config.toml
n_layer = 8
d_model = 96
n_head = 4
n_kv_head = 2
head_dim = 32
d_mlp = 384
vocab_size = 840
activation = "swiglu"
norm = "rmsnorm"
norm_place = "pre"
norm_eps = 1e-05
positions = "rope"
rope_base = 10000.0
rope_fraction = 1.0
qk_norm = false
attn_scale = 0.177
bias = "qkv"
tie_embeddings = true
parallel_block = false
init = "uniform"
init_std_qkv = 0.0486
init_std_o = 0.0
init_std_up = 0.0486
init_std_down = 0.0
optimizer = "muon_variant"
lr = 0.00861
lr_mult_o = 1.05
beta1 = 0.93
lr_head = 0.011
grad_clip = 1.0
warmup_steps = 200
schedule = "wsd"
decay_fraction = 1.0
decay_shape = "square"
final_lr_fraction = 0.0
batch_tokens = 16384
seq_len = 256
doc_mask = true
train_tokens = 127600000
steps = 7789
dataset = "wikipedia_en"
Each number is 128 + 32 x the weight over its row's rms, rounded and kept within 0 to 255. Layers, rows and columns count from 0. The size above them is the row's rms in percent of the matrix's.

# layer 4 MLP down (transposed), 384x96, rms 0.0917, rows 378-383, columns 0-95
size [102  90 104  98 106 105]
[[113 177 104 129 141 151 130 113 102 159 132 118 104 122 136  81 187 186  64  66 136 107  62 121 131 130 248 125 146 122 117 164 133 120 165  79 135  86 133 109 174 114 186 134 100 140 121 152 125 136  96 150 135  81 163 179  99  98 151 152 127 129 131 161 148 123 129  77 104 148  83 107  94 193 148 157  79  77  99 100 108 120 114 120  99 148 132 139 156 165 139 102  72 110 134 150]
 [ 96 134 110 147 210  99 113 128 141 138 153 121  72 127 167 125 131  36 126 114 141 185  84 117 133 157 126 127 130 116 153 107 161 122 130 114 139  93 115 180  82 106 122 179 141 146 156  93  87 192 121  93 111 103 106 160  78 179 103  38 155  74 126  64 125 111 152 105 102 182 142 134 108 109 117 147 113 164 134 145 132 103 151  89  84 114 163 173 125  67 127 118 157 137 164 121]
 [124  66 164 110 141 151 149  83 115 116 151 167  97 128 111 131 120 194 104 118  89 155  79 100 125 156 166 120 104 134 164  91  92 136 147 124  64 126 132  98 118 110 155 101 165 151 152 115 116 100 186 112  89 128 123 128  91 112 136 169 105 186 164 141 137 105 154  80 145 136  84 149 116 113 136 101  94 173  83  85 165 192  75 128 142  41 197 130 125 156 117 102 176  62 126 139]
 [168 121 174 118 157 137  57 166 180 166 116 137 121 145 122 141 136 173 119 118 147  73 121 129 157 175 141 113 126 148 110 154 180  57 137 144  86 115 131 213 118 100 138 162 123 145 205 114 154 113  92 195 133 174 129 134 146 152 175  85  96 149  85  70 162 161 142  91 185 135 120 127 159 111 121 111 150 129  97 143 108 102 166 166  83  98 110 175 171 128 105 128 152 156 132 169]
 [ 84 136  98 107 201  87 173  92 117 116  97 160  80 101 143 105 106 128 144 110 117  57 154 165 134 142  80 144  71 132 115 159 119  93 113 157 147 132 120  81  60 112 114 160 105 110 171  99 208 104 112 122 110 116  89 103 150 135 103 119 112 129 123 155  95  87 114 182 127 174  66 160 130 128  99 112 134 193 131  50  89 125 155 114 125  66 125 143 167 171 117 127 135 139 171 133]
 [ 94 116 106 124 174 105 130 181 118 108 103  64 111 106  55 177 128 119 131 102 146  49 119 144  97 160 133 117 106 140 143 146 112 155 162 179 132 103 135 182 173 144  48 132 153  93 116 108 107  80  94 120 148 113 160 171 121 142 145 141 104 124 145 144  87 135 188 106 132 165  86 103 136 125 125 139 158  73  99 147 180 150  68 135 227 154 135 117 149 144 182 113 101 128 139 104]]
# layer 4 MLP gate, 384x96, rms 0.196, rows 379-383, columns 0-95
size [ 92 101  98 110 104]
[[163 138 124  98 106 179 106 135 157 143 159 182 116 130 105  97 107 102 199  60 103 203 141 136 165  95 156 110 100 104 146 132 154  86 133  74 122 140 170 153 130 107 149 136 107 125 155 126 139 133 135 153  95 170 113 134 106  77 110 160 152 158  93 118 160 129  72 168 105 125 129 115 153 104  90 124 122 166 112 198 137 157 150 118  65 113 175 154 125 189 169  90 168 164 207 166]
 [177 147 117 177 149 127 102 149  55 109 226 120 138 102 152 109 102 121 112  69 154 107  88 109 133 166 140 158 126  87 117  91  63 109 118 133 146 112 129 117 134 121 127 168 114 165 153  86 149  80 146  90 146 129 139  73  74  84 127 109 125 113 180 132  79 145 128 147 138 198 148 170 128  92 185 135 146 150 107 116 112 151 142 162  94  86 152  64  81 105 117 120  71 156 124  96]
 [155 112  88 110 137 137 137 107  95 137  55 125  94 162 175 125 185  81 108 183 191 130  65 154  99 143 114 176 123 136 117 113 129 126  90 133 120 163 132 144 167 159 151 130 164 209 120 122 127 123 182 133 149 140 125 186 177 118 131  73 121 136 171 121 120 153  50 130 117 113 195  86 199 143 101 121 120  81 106  78  77 145 146 153 144 153 135 105 147 130 105 153  94  96 137 122]
 [104 137  93 152 134 147 125  95 144 141 108 133  86 170 137 123 118 101 215 152  95 111 126 167 130 135  63  99 109  65 106 127  55 120 129 140 134 128 153  78 178  82 137 143 186 143  85  86 159 108 160 119 177 111 161  63 124 147 140  79 178 104 189 137 154 162 124 113 161  60 129 167 131 152 151 136 116 140 128 108  95 133 161 104 133  80  97  77 144 174 141  75  90 128 124 116]
 [122  96  93 108  94 119 117 164  96 159 110 123  87 144 146 132 166 108 150 122  82 108  90 100  98  97 136 135 156 158 112  94 124 113 167  93 117 184 140 134  63 114  95 153  79 121 127 123 143  91 124 145 127 162 153 132 112  83 104 130 116  85 169 174 159 170 146 149  90  96 145 228 147 154 184 186 105 156 169  77 152 132 109 103 142  63  64 143  92 125 126 142  78 145 139  57]]
# layer 4 MLP up, 384x96, rms 0.201, rows 379-383, columns 0-95
size [ 93 108 106 110 100]
[[117 113  59  74 128 104 128 128  72 182 137 114 112 147 171 139 103 183 160  73 179  68  97 126 124  71 132  93 178 109  93 113 160 114 149  91 128 141 135 149 161 116  87 101 138  97  77 107 130  80 133 165 159 162 127 103 125 169 149 119 102 156 127 131 148 118 143 132 151 211 145  95 123 138  61 103  89 160 152 100 116 144 116 180  93 121 105 142 127 128 119 190  68 189 138 118]
 [117 176 110 155  89 124 117 119  80  86 172  61 164 108 133 104 138 152 152  98 106  92 140  89 166 167 104 146 158 122  35 172  90 176 108 146 154 147 165 160  45 143 156 103  81 131 127 147 157 122 118 150 145 115 128 153  97 153  97 147 103 108  94 124  93 154  95 186  91 157 156 132 134  93 107  76 171 175 112 144 187 142 106 138 148  89 137  92 165 108 133 164 185 112 130 109]
 [148 132  57 132 130 121 135 132  50 142  58 185 150 136 127  86 145 108 136 114 147 134 182 145 139 135 130 119 147 124 120 103 130 114 124 165 155 157 120 123 126 170 164 158 143  94 106 172 124 195 138  73 156 134 170 176 113 133 107 165 142  41 150 120 112 106  93 131 101  55 169 159 181 166 147 175  73  79 153 107 110 138  89 181 121 156 136 109 173 132 123 173 115  87 111 136]
 [104 192 112 118 174 136  70 129 169 150 184 145 136 134  83 112  98 127 179 169 145 100 141 154 163 119 102 165 122 162 126 155  99 152 128 119 174 111 143 111  98 188 138  92 137  68 125 127 133 120 135 152 111  91 164 149 127  94 109 123 132 158 151 105 107 124 185 112 126 104 200 110 172  93  98  67 118 173 155 160 167 131 111 137  64 112  60  66 164 118 177  75 144 117 174 110]
 [180 180  88 153 137  99 130 147 135 131 165 137 177 102 101 155 215 171 181 118 101 183 125  94 130  91 142 113  98 131 106  86 202 149 135 137 114 168 108 107 119  86 128 145  57 125 156 159 149 200 173 147 148 108 107  69 155 153 126 168 120  89 158 128 121  92  67 123 150 112 140  88 130 122 135 157 114 124 118 104  78 104 121  93 118 100 131 127 133  82  74 180 108 154 122  81]]